config.toml
n_layer = 8
d_model = 768
n_head = 12
n_kv_head = 12
head_dim = 64
d_mlp = 2048
vocab_size = 32000
activation = "swiglu"
norm = "rmsnorm"
norm_place = "out"
norm_eps = 1e-05
positions = "rope"
rope_base = 10000.0
rope_fraction = 1.0
qk_norm = true
attn_scale = 0.125
bias = "none"
tie_embeddings = false
parallel_block = false
init = "normal"
init_std_qkv = 0.0266
init_std_o = 0.00665
init_std_up = 0.0266
init_std_down = 0.00407
optimizer = "muon_variant"
lr = 0.0127
beta1 = 0.93
weight_decay = 0.034
lr_head = 0.0057
warmup_steps = 0
schedule = "cos"
final_lr_fraction = 0.0
batch_tokens = [131072, 262144, 524288, 1048576]
seq_len = 2048
doc_mask = true
train_tokens = 1180000000
steps = 3418
dataset = "wikipedia_en"
Each number is 128 + 24 x the weight over its row's rms, rounded and kept within 0 to 255. Layers, rows and columns count from 0. Numbers have three digits each. The size before them is the row's rms in percent of the matrix's.

# layer 4 attention value, 768x768, rms 0.0731, rows 0-108, columns 384-511
100:121165121130133131150158113147124102120137128133078095101101155145133108118097127131107079130110160113138180137124111151134126125112123129116137121118161131160134150094119099124110151122086106127165094098149114138099124125124090123117121136144163125126126107138107123100095147148103121154148124108105150124164121132136066122127106135118094093148100116160121145112121137088156110090135
111:114084124172103122127179134102114131070108103126136110125168153162112107157129143066115126141129125168095106166131151133164107097128151132150116186110117103111174093127101099183107124139183135134121140113107174160115107138127122132129132148073149166102111114088120100146135121116128141137110110132126148106120131096116224131075151156149078096110124135135153093098104155116103138073102
105:143154125127175125110068085136110160119125091127140157148129118080121101122121084127135154181142165126158128095126131133135157119132081105167176167142125120099132127117120135105074118089110119140142166122116097123069131156160181165120136133143123167134144129130169103145118152145105119143161154142119075125128132148145141141130103116077163177096144105108137164189156157116129144128146
107:158104151091108108145123099107105128155102103119120147133144142126125107088117160138140145182141096120153146129101129117104182143139050131109153172133083128165135135167122116137158135130107144118158111112140135157124125139108102120147046126146119084123149108142140187116110109101148088137127125098139147183098110143142093089112124117134142142109129133130117125105126100175131152143112
104:121142141122124133086123121129123129115116103111103134147111157100098104134136096093107157126090158138092174105124121158135106141119134127187085100108146116107116164086129114110108129087123156138108156138135100134120126120171116143151119153163128137107163110147173128138112121104114128133090139134163129150115125101095131131152144140165157104141096125095135130083121121103105173106135
116:126139109104142125114125120116105141143082112122158146163189123200141086126133095189131149105133085103123178115158131110112110165139132097145152127122127134182120114129199110123139086116131121140150122126095126139129098132089104128130160130116081105173176140146082154141118116160123106180143134121100131163172116153151147123133147144132146126113133171093118108114141152129122156130142
101:098142139134141119119104135122158141145099134138149117123121128185050070157084113119096102147179131124167108121129134156118097107154155130135129096141130146110127128090096115120109150114132101148145107144148127138120118163159149144154112106156137152200127157126148136111124168144157119122135134150093130122124108114155131116107097128118061103140078126103119124135147111141121143202105
104:161103116125103135151103158097146136088105092152109113192101138126155128131133118132155158108155161127118150105129110127110158146144154129123110122126093159083155138158151101103162127128145093168088130126138088116153097134157121155112148114124134124094110086141093158145150089138103124122173144145107088135139142155112133132123179116132117104159136140140143132077195146124128159073139
106:124131111119121081149167152089157145137176109116165129177123110161096134129119142144126107118091147160131152138139119096128114121128141115111088148095134106139175121141157122125101161145151141129109097125149129117152125135114110121136128131119168161134142132147114155113147135095121081124084125147125162101159138106096141168142142146106086124122112157170098124099129119135095127120110
108:096157134126133143153109159117131166171122105124133117119119157126159136130149136144131129136103093094141143133140107125133131099103099162170106140114154149127138137121143173102146144076124117135157128121135153157167190100133150141107140112167098113144099094104147169118102138137150171119092146156127127142099159164100113132141149146152124129133087137116109182164129087115087114130130
104:144167128107144153176151114151123119070126130122120130097135122164109145130091126106102090147131140152131129128130138113151122108165161097094120135116133141158154149139119127144091147124129182135147089168161159113136116120151164138165131152103091128139096181136122138134123137131159146107107128125133134104127135120166098140131145123124121078087133151165100120133119128137100101115139
100:149133143102100149114098085161135130153116133105129121100159114148114152099166109167112095122133100121097106131167102101115169086114123167128142139092093113178127089120110114179112151119107129127107081124146152105123131122127166128117129106152156134135119130109098117175138129084168107136144124124105161111167116148125154165142160125129155115073117142145137130186127121138144111095172
115:151112139085112143127100127082124158126138131125125144168140173143099176120156168102103157099132161162100124133126154109153092096132137121138095130110122125110138127102125191147097124116123120106130158125152168145138147111172084171152116132099131174111108130128153109157113114115117126144119139155129106087114136146174141108113162143123141138173092106128123137135135102135146111134134
102:115125124128140113153096116146129114127123119121146141117142151140169119153154141108169104092131084122134120118167098110110128089093121121139160143167111104111102087145127117093098094160170158110138145117150154150154108149119176113158154159097118138162128136120126108106143152142145192162145152121103140109126115144129115114146084078121145107140163143116094115118138156102121175170176
107:110159140084128120149133087150150137146121153132134136123133184116120160153127159140125147134112108135110182167118172111157111158100124115106126152164175142132130160095111165151131149086114146137119114156126129128114165054144122114144121125143097139127103099107145102152151144129107150110061115141144164124095135133121139143135103124113120124113123117152141156098127112149109151145132
102:095166113180119162145133081085150120158116103141148118120154122112165128134124122124062163170138133119108107089130114140126085157165104108155136136139135145118082094078157102128138147123130141111107151143133101115138119107172128133111126113163118161118173137166124109114138155153167132086144101108130133085105126102127177148135108118147125149158122124109129142133116138124119099116139
107:131098182140113152111140152134136132129109143085122115083135161109119130128107167117106153153069158108127101168087138154116139109109109117091152139107117116119104094135129125134149168107116125160128136082123121143125121148126165144126131139046128132138148143137126042124141115122108085082110162137160123146132094193138153121128119100114136180180086109133122145177144079156092127092133
107:129122135157117140142119184098149146073119124136151125093157128117104121099143129106137127133162111128121110118143116138147097115114086155056180169127149096124110160122106108158115145151142131131141134148116102094191116133109103123172120123105135165136169154128079091112079110138121116097147147112133099091121116130080106117134156117136137166145176117119120116126137112160128141141104
106:156130161126117099112153140130147130127103118149114129110100121143165118159112137157083102097121160146088091112158121163139089155120161102172137107140129178149109147118140132136115110127153152146131114127126106125107123071098081108110177110142130144125127134118120157141125118138110147084141125129101158155111160101112165130146117116151100115118115117087103107133137142128124125086127
104:134122134133165112127153135137133141170133131135132143138118106115156110140148114107120155087127122127149125102098156177112110148106128126102113120128138159109152140109138135066140127136126102130137134166137105119154120119127172130139117117140122128140140167109158128102126125136171121099133167137128157133114127121112099151128115103136078142064150108117207119107159101113095150152106
105:114149136141141115065124148149097128155113116095135141104130090104147102110106172110142108062140077104142121098104163138122144171118106100159142113128148129094112127169139151109140133134152136112142113078150087113111164115148132139140128113137148114125129088111181163087127134172091120119099115126134149171125130107108130108123142068106166132098154118124142118151086123150127143161142
104:117133092188105103134126137129139121134142123074127167153124144168131154123100175152121124116116106109098138140152145121099124120071144145137126136111111093138159139148124118163150098131095112134114106132170144134151119117137105119102112117109113128125114150120153145136137124116162134135114105123121165149144123107117133138085150137137161083133143140170135160119149116140155115087147
107:101106129109125114055120119158130134110140154156155122111094140159099132120117086137140111117124097173131086107149121112113132112138128129139093116138163124138127155144128139133140106153108143141137165152145142106138101145182128149135125130127121123134160133128129159134167137142109139116041115164120098087128120146126118120129091118103128119130136137118119122141153163121166119163121
107:093137157110102100124133074113110149155100082087172113127181110156154110141153107131146127128086079200142110179142153136117105129107122108145139135116118150145135119125123137168127123088099109113153142155127149119102115108135120141116133124170129117143139085117130128163156105155140132106102156116140135108095101122118119192164147135160109136078113139147141122088118144115109147141092
104:119125167138161109115072120111113117165176135154146114156098156108129135146135141118144110109165107179178098103126152134149159099161095127168095099127116097121113161153116129144121139087147091125154139175136144126134107133121139082119117128125190131136144108129098144140122164147156127169147093150118130092093113147151132123113146142123087144075115125159114121117064128131146152136118
105:156123149102121138134128122139106152115156105094119137128118146136146136134141120172079118104103073132126112098126107110147110093143105141158124098152133111121142165112130141129120123091138109132136135133122144114136111081128143110124123140139109118101081083107105116125128146132100151113149142133111140133173174145123133160127141128102150130105110147116111143139110109127089120084162
105:100132109113170178143163117144111187157140084088115139133110098100133115121137106115124135139181097113133140125118109142140128173140128178140097122107116119167133152133142109116085131108113131101121137115131176172148141115130140090154115108162138163114129138123147148134146143128104168111087134141131112126118175055102138144129143181126121096133117107149163116117132104125120165128120
102:121105136124108132148153133108134128150139106133145129123136125163109109146106179154110132109089092148135162103111108150115155147152126135133136116129099119119145108181147090140124121108111139119116139123140201144106124135128112121128119113154122130122145150105128148134149097102102115125172126119138157166091116107113118107126134104146116114110106123107159130041127109121100169103121
109:108121080150159163110119117134159141128148136137151115135138103109137152141127108136111129176152067165155049112090104099115146112148122140108117125124075145131140127130139104126137128094113136145157116125146123115176173108123139144121115130127129141133096148135134127139116141139170117131143109103120109102122116129103125143082133114122100147122147131154144140156159116130090120126134
111:106098128221114144148107152084100134125154085146113109138129119155121121112129104114143149115103125111145135086141112125101166127116172151135149151091157122123141157110118146130133142127116124125118129126116104140111143178108139083147109139109103093160108124123121167141111108104119116151057148150146097164160136119136163096100111182098105133115114121167150143118116109141125150106099
110:132182137092120186144085113128108112164089180113128123121122146126121142139146145129137151187171163122150146148140148110121099140109117207105112170103115114126136108125115161162147175140118132177148152077134112117129160119138147146128114135102151121140120152139141094161119133134159122071101122142115096064130141120164131135152092134099110142153138128158135127164106126163119142141133
104:125140098166124095103107137125107111145152131090119127127126137085123132113141147138143112087172163133119118096153139134159111126137132101136127178168124076142107104101171117141118100153144175114114118118123124112152129157130160093150128086130149152152139091110118135061119148117132224114130100127091127132172143088123152150137149080156166133121141149129091089163114146101087141113133
110:129134145139130123138122134089121140133116105113110092130126103130119120110084121117091136145091130156125139101141132084154169149148115079135120136175118156098106104107154087109103121129125148130151106158148127116096105091162108107096133108120149153168123083116069111123139128127170193122168148107153096141119123121108100161148127093134128121108141132082103140091161134090118118089127
100:137150094148166093132157091124109096080144117149136161127167131189158131107148112114139105116080159141128125136112086129100142120179120085119125095130114104150136154163132144141081117129174169114139130130101086181104096109138110112106124149116080214072143093126084096138157110150104082174210081118112122156114095087110155114115087111129118109120107126104122092155126141152116116122118
104:128121149123168118161158134134121144098169119137121130141094121107107112155126137143123100093107113125134116109079108070108128127130138124108138136099172149165139078176119154112157111151141144080105115132103149129151140106129125158169155118166106161114112149144104161097142113157126115103113174128108089179096143097107165130098123123126101107102124099126129142158182102089135171103129
104:139140160111118134140140137153154145088147164123119129094120117174110161133153128128139167145110129121153118159141125087150110117142165122114108127114152126116124144099174139142164118118111144126127136183122177098125129127106165160122134138097116151166132130139134059132110125137112038124116154138130158140097124138191150129141125172092093150142129151141125112159094124118174130139111
105:148088131125117129164155058170116123125109120120135127121110119142121122091129127126103110086106108126121136132139133141149099155132083139105141067144102102166132122128151121148134141088157141142117083157145153113122079127125112131144135137129083079098126154132136165162110138120135151150117148097130133135140133101131123112136099148172190133137133113115123119089117138147108131135125
102:133116144138158137154073128122114188141114134090104150147101145135086118122114126159136094145150149136121143184118106066131134096113091156090154110126152130101117074099125117100177138103129101095153126160139171141134160138144108125150110132157171139132149135107169167120102160112170112123108165083144076143146112140103112133140144151094123095128088150122135148129178107114120137096117
104:111139111092133106097116177128115175134094128134125110140145061175151120137154127126161128155114180145119133135160114122156133145108134175103128117123179158119143103077193108103149146157113132166139097147130179115162170173110161115155132081101153117154121114141147108142086149113134099147167163125072158091146103085147118132153165150124096102128145140125126080187124127125121154126107
104:175062143126139132105109140114112118157135171145070126138114122067131146126141203067119104092100149129134094145109118146175100110140173104096122151115117105138155126166123146162130113101123174124127116126139111107124136079155126118155116138108128157145076123120132129143118141167096169118090096112137113115144130070135124134103101102125103077126131115119098118112119107103109120139119
109:139156109109109132135098140093137125124127148109136134172157144101121139128141096136142141070125122132128139106119116107156153110153122152139148148162179108106146148116155132136153146148114125112133139149104191092111079156096088102138174109116088129133084098139147098137104077136054127109170133124137158104122121090142140130106102144122159129130145123117114115098094136155120103141100
102:117164103149144142123120125125152139159173130114125143120110108119080144159111147109126158148157097151120118125112125180163140122141126145183119126130134098113149149126138167152119160140137152119147133081153109132120137138152133156143116133126114145116122149155177128099140159143120149173117138145137139163143122088133117069099178141156148141171156171054119133124124130107107128142132
103:127144113065139138155172095143157155094104129106112153113171091161133126102141128104120113121126080098140125139145113111115146159139096137123103104086140134131177112120125126122119107120163136100157104138133169110154150147128115111135127136111087119128133129148124153180146144133161105149111122149086145116131105107103139101149173141116125099141139134112115142121137155093116160145111
104:146117114165145153118128104106105130129129086112074123121126146106138139101133079119140118118135154128143134167150092130107127145146116124144147179101146096132090121134042113151140157156131108119164107100145098136152175138119100133130122151130138117173112087122136134142142150135115191187108117111134099078121125135133136152113126164110138141114141099135085123130137102162123115112099
104:146153077106121104118145149080139123166119092143155156128107097134127112137110099124109121130117109145128148126078120140142145134115148118117151142142088117149110144102124110131127078110136133141126146166172090112116118113177107099120106102146119127129136126126115109153114125172092110172181131116087097109113132128112109154151124120128126099102142173146161112086179185117106135117186
102:135101114134130119109180116095123127133145127152114118127105101153133100103131145150106130142131105096116180096116116143144108136081111117179140073100111105117115112131146162093128135125117130152119135115116133138156108121127091070126128113129124154126112134128098137143099174084163140142151166113119118142120128153135137136128153132121119118138127124184135155128134118164119163133139
109:137111079115111120131120149173152129110131122160083131125117134104121110122147168106133139102129119176139136109163104130100122141150113118094136165175145081112141141095133105138140142161103121145110155108187124122143132158151109130106144126151107074116103101134136186138142145123144162177106086128113094136127149109135056162135119102139136134107143103120136147101131112111111132154103
106:082146174118097137123149094145161114110122113148166129147127120138125116127120145106099144150090137124115163153156114100149120099068117169112099143093100122167124127104139137116129132158108128135146124091136139159162152154126102141128093122132101162136087154119153149152092165148186119127107124124104138170114132097113128136130136144137129119113149157160142113186151143128128177144156
109:133153174130118090110138131113127101104127158130114120086141145082132119143147155099066159095119181105120119096126137155123106111120151147123135132159120118158134110141125138124153122133123118091142113130155079138152132080133126142135120109142102109131093178114138108147102162149108101113107164125089108101096107131149172102118162117124110167131103107092106106175145110129093132138155
104:167107088139156153131059131098115146147097099135109131120123153107135155109139152105152118123162147106135166143143066152117122179140121110102177151137151126120113130122101182143101148159122127142118103153124157149161118132120173116160102150155170163102149095152138151134116140144148119087128105130077097162150133130112065105095182113100135121127175124117136126125156140106148127135160
104:137144135152136104136130091168129134153104139131116164114100064148098128112114097115101128099115170130117119125135105132128117105166113083066157110144101153094134116142088121147154158113143158142149146184128113133122119113136132126147162129125151139088134110169117112089141140138117084120174122140110150149126106063135093107146100111132076134146118070090124125116170130126119116155146
106:096124167121119160159092170125168115172135143119131166151079156105124132156130157156140128148119154119120123160153117122124144120113105159146102127106138094155086140159086106159173183156129113178098115176149111092117148123113097112119067106090182128122149143125143112129086143101109044115059106128126108121133147146095117135113148149115158120143143111144113159138108128157116118114159
102:097145108072105104123137066098144128159148150123115108104076141083129136123094082165163098115172134113131132132161121121116124146104094111156149147193132129144078151116100126135138120136129152127141118124158100115126151137134109118112129101163141101107111104123124126135137152155067174117118107104103153095143129150115124119142058150127123128155102118107105120070146145145141100106157
103:124117114096120120116154125165145117114127141156129159141121099110171127156118150126151109116125135178156074112122102131152130123121096139101114188126091161110141084131165110117151096118127165098124117108118075112153134099170124102141155090118145120148105120102128109141137098150109178136132111117138079117122125104101117125173074106122124112080099107158114136155123135122118114154125
108:130136135132135145122131116129131137152132136137129109082125115096178117136134145162114130131139154112136177093130149106143125136131108181156174111134123115110165139122149144122145155122121100137144122133129134121118095127141135131117131096153057113134110138125114147104137134127126150116122146112154141114146115141141171121170140110145192125128095129119106189131082134169098143127167
103:118164154116167096146104160119128106148125115132091118095111150038148165141141103113166170092119125126129142151110122169131172152131136144130137091161091104143085128136132159103108123148119144148130126119123102129085148158121160169129111060102147128118146135117182118137074126136158121129125133131105105133133110182162123156086129134112144148117166143115130123126092114108121146141172
103:168141092110123143125201108130128104107132107129107138081140161105161172127124098151106103125136163162113136133144127099158105153145117157098113123142151117130139108134140127120107104137158145139193127104134117111154142151134134155135140109125112124132137141120067152117121097137090132147117117134156171116104142155155148125144094082110115140125150128111072100150135107165097120125138
106:158120190149122153112085117142121152102148130136151120101137108130116153115129138140145131122108138079126159140134126105127167155165095134118075135129190110101108096127124188128132119142135126105102121123128162137150119113133168117120096105106122132145139115089112142108111100121099127136083123142118124120155117181097092119094118095092153136104116149120140138115144069121199144149164
108:124092121103147146104135111147135123129140139147120108102124144134159163116161120143140142149112105125130143123101156114141127178112156130126162109146127155102130140149168119133157140178109208119092075129131112156107145090096156144102137078139135113097103118097114133116109098107136187091115139128170141163162107101134146181119125096132111113172146137129124131130167090145140108147156
111:122176115113120067099171128116109151129150098142130166113130093177192114121152115174093083102127111110156084066127111130116161151125155085185159082116092127148140157155155140126133140130133131109146081140120131133134123145090097091100115104130051128098102105131116154171161136142159112182134116166081137134151112144136155181116130148095139112105189157122158113100123161126076135123148
108:110133137136104120133158156055131157052144110141143117156074061181097099132109134120109136116157117157127167136127146130148045164134148097139131161100170132148160149133122107168119113128127133128107148117154107134171120103108118093122105144109110129156130135141107097153111163117089101156071105117127148131103140127144159132116146161122109137110125116157136152108114098120124111102148
102:130079135114121120099126126132156124099123142094145103153114164124095182140167089121132118147128107121109119157114131064152070105120142136093135100089156186162115114136136138161146145085115142140133139148130147120141129146108087180147115115081108139133135161121133059153111152122120130112118158149138142113139120128105177118114125141098128131128132111150146138134128097173148145108099
114:118179074148154125133159087146121106110148120149190087141106197137140134169132123165125129163126133144144117139100128160122111159119162120158096155150145125148117110126127128147131119134104106126095142141110142133136101129095144184128141129140111123104119130130145098135102162116151161136152122116142136100147172133148146135132132122138124175114146162127129142094140155133171141155186
102:149098182121116124155091145144152113165142122178099118154122108136093107152111107118123149098154136101126135110137127129125145086128134127150076147113137125176098104113117135076145129113144120110128124122127129153098124119142099130122077107128135123168122137107187116145110136107156124151151170121118154135133136143098106114099119145132131108087107097130156111065064131148097128150114
102:133116108158102118102149151155131164150101138123119092158098122141141112139109140085092112146152089106140098142141093114078097128141133164111119062121114131138149112166126103151141110174132147118128166133140103136103161110120112103145154145098141154159144125164146101149139134142131160134109088138141114121112108111098143135097143122141101113124129109087141114151156105119131080078165
109:103119131137150130139154129137138137120121148118150177101128137093130138156124129116178116140182148125149106133106159110118170146129123145107131116129071127104128138104122124136137143168110142133113102131115130149099126128181146088130084126157148111114086092104118161136140176114109160150131126148144096153099093103116115127120129113136119158138110117086122127165096113148176107119158
099:137105096092111120127149128105143129137131103160119142096104143131109086104142160148127143119145122151135123093127141144083095119134121117151182112085124114111122135140132126118081101136111157115155127152100105152125140115169190144137129139115104115143132167126164129124142117163150138164130128100129100133136118173150110112140086149107106120157103101104128141151100090143140140120080
105:134101105134129131130143126118119105113122103102098117133150166128173134107104103119152107097139139147123081145095127139126111109126138093133092090162149133123125105114145062113132143134162100134107122170159150129091128133146067125139122164151194091118139136103101139091150143065109124123148131117128119149142139132169124138148121061105120092132147142114117126115123148135121113139127
094:129131144143154167176125154156122120145158146094126126184118159135138133153112147117161095107103116077128162131155047107103136149133065127137134129119128113150140141136136104178115173141115103116067167161127146100118056101124089140153102148144123160125138137149077139142157135140146118141105123127072128172127106151086139100097162138089129126096137118100117148080124115107151081117138
099:129116134149134147068111113086101106133141131149128146112164120138119086106139136184175147122113104128143168126123138111143075137112131168173118158120147140141104136169150133146097135087151077165118118128093145166133091094109100123133152133112109101122172139112106147123145161133145107105150123160094106154095142143154074139081157162124124067079123123165067135124132156136140112067114
104:105105149123112156124128085142150158132125104135127158136169131139120114126105126134140141128087127157159108068110100107145130119121118103150099120137167147150137170098101188139106135108131123154121139147141116137086111079139101168123108162158121162107116102095091134085119175151104144162090137118097169166129138142104161141149127130099125162132112170180184138112098123151092125157143
097:126132082084124098123102127113091107109113127123114128158141135129169157132148140174095129155137131105155142149136119131147141137134135108057103151117125080129096102134104134129145120146097130132078107099138130136133146147144164082137121162125153127105119119111128121112119111163183124137139136134114080126095089119185130145096112111126095148113117168116097150151169160118124106153121
101:115139138137147140133116135093121109139065126117123125140113131116135136110123099138137098126139152143133107098087176071157165123120127109111136166130121140132152149138138113141124136092108114141094113110154133173120136166133081136134105093106089120094140150151106148101110090145086168090165134138124120113116127119115085094133129143165102101127100151150092156171145135149155098124123
095:114110112100140080102152135118106116119132143080101133121154131161133142132125124116131146141144123157134184119156108133104162107137156127155124131130108153124136149149132099090114139115107123142109169148142106126126135148085130120135155138119137142089130146169141100112132141128097136123130140135113096165111125138175166121139080082109173147135125164123124153093128176081135140123143
098:150137142138128131085148176177183094114143154140124125147112117093163151120139165142139134148121154121100127150172139138119164094140148120142153119137138154113142149115114125142122112098109137106145113089185134099147175117159137114125179115132054198133128136176099137184153154112152127132095085134172109119157112128113105138089134121117117163102112113128131150152168125114127121157151
108:126173113131115096099117119087132096130115081131107075101094116111143139166136147104110166179180141163092100122124139078156119111164124150132147093092109124162151150128126171141191121109126096141145097137131102133126152154117130110160103139104140116122083130157141085125088147126130141102130144133179098080114161112122130130172160121152158096096119089140120124144158129118119125128152
096:099118130112135093121133152111164156100106138095148135105148151122118119092116129136126125124151142130115145150092190159156152110114137137158158101135139110119150129135153122110150142121143125105125163152160132117055153162158149126136146149125114111115116153126127126128149103054172088106114151112176098126142128089136117134147110141102168134133162108092084132153110140170183108120152
101:150132102135136138144076100118113093145091102160108093109102139091146113138090118129106091157141167142146123118109138116119130118145111157132155156121109158129143179103139141108124127136170125123142174112177099119132116140119147164150125165123108152122154165159143132109123118141145090125178131122132110179155167096134101118124165143145151124140123114079117133122159126118105122083107
099:106101146137108164133141082157122124121160142126103126130143129106165146129155157164108125133135133089175102117152108135132143080149131100136106096145130126111121100099126127140094171132146123099111076113122127111137127130133130109105163134116128138104105082137111100115084137175141135127104126147110119140158134143117140126092101107105165136168148144124150146139124129141113122154107
099:146097139128157114062092106128098106129155099087110118122107098102143104113171106122106142136152128146146183175155123173108122109112119120147145110126127169123123125131112145091116150093102141113101115150119095138100104076112144144132176115146132166098112143140116096155094098129186136142114120123108111171158092142130122104130142139119126096144139150171105142121073122147143139152137
099:173079103108146153103132127100149084075169101114139102108154120088120156089148164140164133137120111140089088130151129159114085115139144054167144096135064135124099154141153141129119171142092111132123138132153108133103135152165106138098126092119116126126133125148091145125082125102116157147091124107155115122136129139098134121079105146143153123146143133148109114152106126143144161176149
096:093166117127107140153106190115151155139143102167148139120124121153137145145140119169150117157141131149113122110125149122097109098103142127139103178119143121147122165118184076127130123150160117117113129182133127114114144107125131106115133129141133136167158150123121104129120177120100142125172082155090135119137107114150089131118153138139079061136155119109144124126109128124150114070117
101:118119115151129132141154165115139105125113125134135094130124139138134132137080167087128094121129111121130139137137107147095180093156135136118148159117139172133136119176142130109148116116191115087132143162153105107102151116121105121093203186135099143164125144097140124163121111137106102151119112133096071113113100111071089128110138097114123118135146124133140092110140160146125096163147
104:129143133131143129132175082110095146124128139120132138131099116152113116130160161132098144170126116135119131100123195173142070131111131121092181142134140121093111134139126141165149110128097137163188185111132174111107128150113130159140160132130117167145166089107128148162079103153084132145096115150174138105115147140165141154091126125127141134141147126146141106134118113132074119181112
098:160095112132125127177137112109128129139151142157122145164072136133119126128097102171109132154129130145090141137135112134120100132116153141123147167154150114116079144137127125153106140166131128143130127175140130134158089111109133088162113134096163116161153136174132063118144137094125118121128109161109144145140124142129090115127095156121147106113114136135097148118149126122108115134139
098:129106074145149131096113118110107167095094141110127100132139146143149129149123109138130151155133103126124090144125145111116111152088134146080127156145142116122108143151135146111135116131093105107099163127144133182128161139132157148120098136137151125136115112123136178138084115096085126103145132139164112094135122127165134119107137124149156139129150088120130126160100130160166136085150
099:111141129106118114129125071107108126113157151110114097162170133118142136174174123182083120133113135128100183139137120110131174170130152118114136132121121144119126161133076185128126105158115113162134097131120133110160143140129153076128158105144092095133129122118147119105142084149179163111111131107120148143115127154085134134116150185133084132126086129180105126157135177169132121122091
100:079079126180138116079141150123102139113162132136117100140166101170118144125152136144107161126130104088137152159119129181124096152134144161063149154148097122077099101169168103149080135119117101118111126105099099103175105135135107156099149152134135143091124089122137137159143156167149137094123143160142121115113097140104153100123153113127159165107091138124151171159174119104133145115099
101:116158131134110128154131094144130140156127159127112146140161118130162154114158128162118162134122137153092137131127133152100134185105127073121161174123142133109106086117140124143160150119178122106083101140130141128102119137133127133114181139119141168148167147106123125155169150138148095117142111129188208164129154120155084110135115115181162090106161135133107143165113084102173106124120
100:175114128137142104173144133139134110127165142098149120136086109096164116117103121103111111130120172167081109154195104133125143139145108118135133119138110115133164147110126128143201176152114140098104112136105128127119163130138105135123069113136107121181096145097162115074077135115116087123120130109132120138133097186095141114186115088119159120141152155097101125109127170098141122144124
095:141118115144133127121109125146107169129137113148155170129116134156128121123111135148108103153123151108115114142090143097107169140127125130106115143111133117120156157105122164140132137133132121139164140142149108186122135089149135161147143165123146131150079099167160129106168117103144126141146107133114152172166150124133154109111118142125134136125171121127158118170120148105112153133083
098:102182126119101159119150144195119137170144102127160109114111141172178161112173121184095142143117126115168108092129129153110115156102146172108122141133145103106125135123142152148122154088100127135155141150121141087155157125097138128125147076121154169146127103111161136130107118130162154135094131116098122128141147143087110130165142133115134175103109162130141123106116104112104140122163
101:109125108093126130125088142138104141112128095099123137151185107127158146120140125093117126111089099118129128130161106119129116102147095054156135105097133145119126140132112132099121114142154139114103092159146153154098135097147123113102136148133110083146162130132103137172166118139112167089149117097137180148095121131149127083084097119103096094135154146143094139095124113089117130130101
100:171133108129141118147112157099152130160126086138128142129095126079115152127088118112146106104115137138120144146114095116113150135140101095132149145139120140095122138130115091091122136117157126114089131174136141156126150128139173196122148169123144113200176145136133140123135081115134062148175135126111178136152146113135115120100108145137121110144081096123128125119111122157115127135117
096:126142133128145142107134129112140127149116100098149152129128148105108157112135106153128126129134100151174121140163116108118120112070121088129132112115118122142130135156108125122082139127120116157140120148124156216119146109125140098111131135118131144156116100137108133165162119175117073096101113158135144121122125157147123111120108105139080147163154118124128172146109119180122096189154
095:146122128133133126101118134110130128135145151137117127184133112101117103090117170071125151124127102149124130155107136137110121101150145109143081140156113111151112128127119160145138117146118097049134151141180121108074144150182105113143178143163139123157116149086126100097117086103152141145148093123116074084105077109163119091087128144105133080094155189158134144148120150143084104130112
100:121115133130147149102128161102106138154166154126161117134099141130125147122130122144130144132113124100147134127145134132132113155110146132112111152137146092101126110121121136140158134135126158120054154112133138137104128118105112085139116119164144137116156112130126138092114139154135188113155099128157095140104170096080179136110150091116109171115151145125156133221158080158162128128092
099:167147107111160155111126130106108145114141139083153138122130130110152182101150158157139122115110158118136111116125107113121127134113129111077095127082154089142155105116135090122133098141118133120120142119113121097110128072110117117153164169134131128068128128131116120151109145160110121127122123132132094137133099160157107073136151125116125123116103106146083146179131098102106114123126
092:142119136161142130101089140122105081091144105094104142164114136127123158111119125081152134092110166125132142093117104112081114074134140115135144110133133158144101091113126145118111121140129145113133079128124138156160137120165154118129140095099082113142131148144112132118139083156160158142115146161104139161154111115140167167144141112089113103132170145131118115170090096141091165112138
096:161086168111176117145129102107102100098099121123098138122154126117152131091158123159132141132052066168114115131095121084080169096151092146105174124141137104152135143096147133172143166115105152145113148149161123098134111109131173095116114117078107130146138140135146154121100117124121069134107114130137173144123114164138149129148076169121131138130148107095109149142132127120149150115097
098:137124092139116115083126157154090092077121122124113126123131125171097152131102137079142133112146139132157165132134103163095144138108102094116119136105126149136126112142169106117095083146126119154143105083125122114120131089120129132132093121109140116121169093133122102136141110095120102099133127118101174179168121124118152087153141119143123117159159165134122156079122147119161105150156
101:117097101130140134158100131141108084162146082129102082107141105125122129132149122141136139153132131149142137141155123147130115122126124141160087118132120120120110132078076111087122165132146106104134112123127132135144050138119099124115159197174164110097138125142134113113150131155127125157165158101160140152120167099123094132139163156125111106121142179141144127129104127144108101106137
100:112144154141107151135117129161149094127137136177116139132135148096140172120131107134155127136089118137142116099138153131116118100130132168131140112145148170158121169140139093156139095108106097149156128131096144096185115105103101136122108129102080111138109093114133097154102142119124142135088100128104144131113141090091108140148112180154121104139148141128087124107112134102104132131179
094:089157094121129139123127150132143125127140132150128117106173140161100133098117087144107115103140133086146174145159147121121115175133136145149143145142090149110135097099086127089128120142185117134144145104114132111160159138148114154127109111164135116129142125088117130137137135108156137194125135132139155153117141123091175114135162090147133121168107126134120132172127119130134156123144
096:117121115137124145141132120095114100183148184154158138168149088159131146131132106126106146113144082141219108129094153144091194083116131092122080143118127105100167128122050095121141152129107140138132131117092152100140125113127126108131121163117108098175141127120123157100157132170108105156133147121143148165130104176169121103082144118092095123103118162156126136120094146144088107136138
099:136109145156096149155121141115124108128099155131090122133112130099129122152138117137110150151124126132131148090119103154159139125124121122177152144105137115117103184124141158101167160129141159108116128165134113133123163136144135159183135118090110154144118126191141195113079105147128128096097130074140155127102147137114160107079124160146146172134105118124098154143138143113135102096134
099:093169108095112100111132164136123096118128118091114108119117149113149118090117106131143140136131105137145133095120125145143131173128135127168112130152134147168109108144096079145137165128152153116118137058112123163101143109121098111151103094102179112138144119102154102084130109126133126124134123108125081146106120096181091146162150110137126134136099085071098142134104096162152139113133
096:127167144137147131170141084167113147145148134121112098109141189081141135131138138128125160100125130131159120130151166103114124145107118131096131142155146104131142107127144167098190130095124135119124130157078106151122149112103156158135122083140127122147166070100144102093106130114148126122158101122121128137134105112090157140153107161161137154114204163124161092117132180091141079144158
098:156141106140082147110127120134104065139129121147096110131149132167140148163125096102149123165102129125097108096142100151126150154157127128169100161123148151169111086113139106145052126150145107142098107130128127131159104130149114159119094106116121120146155099121138142107134133170137104121111168096138164143152133108121151154120125138135135119069131137140164130137123140118147166110115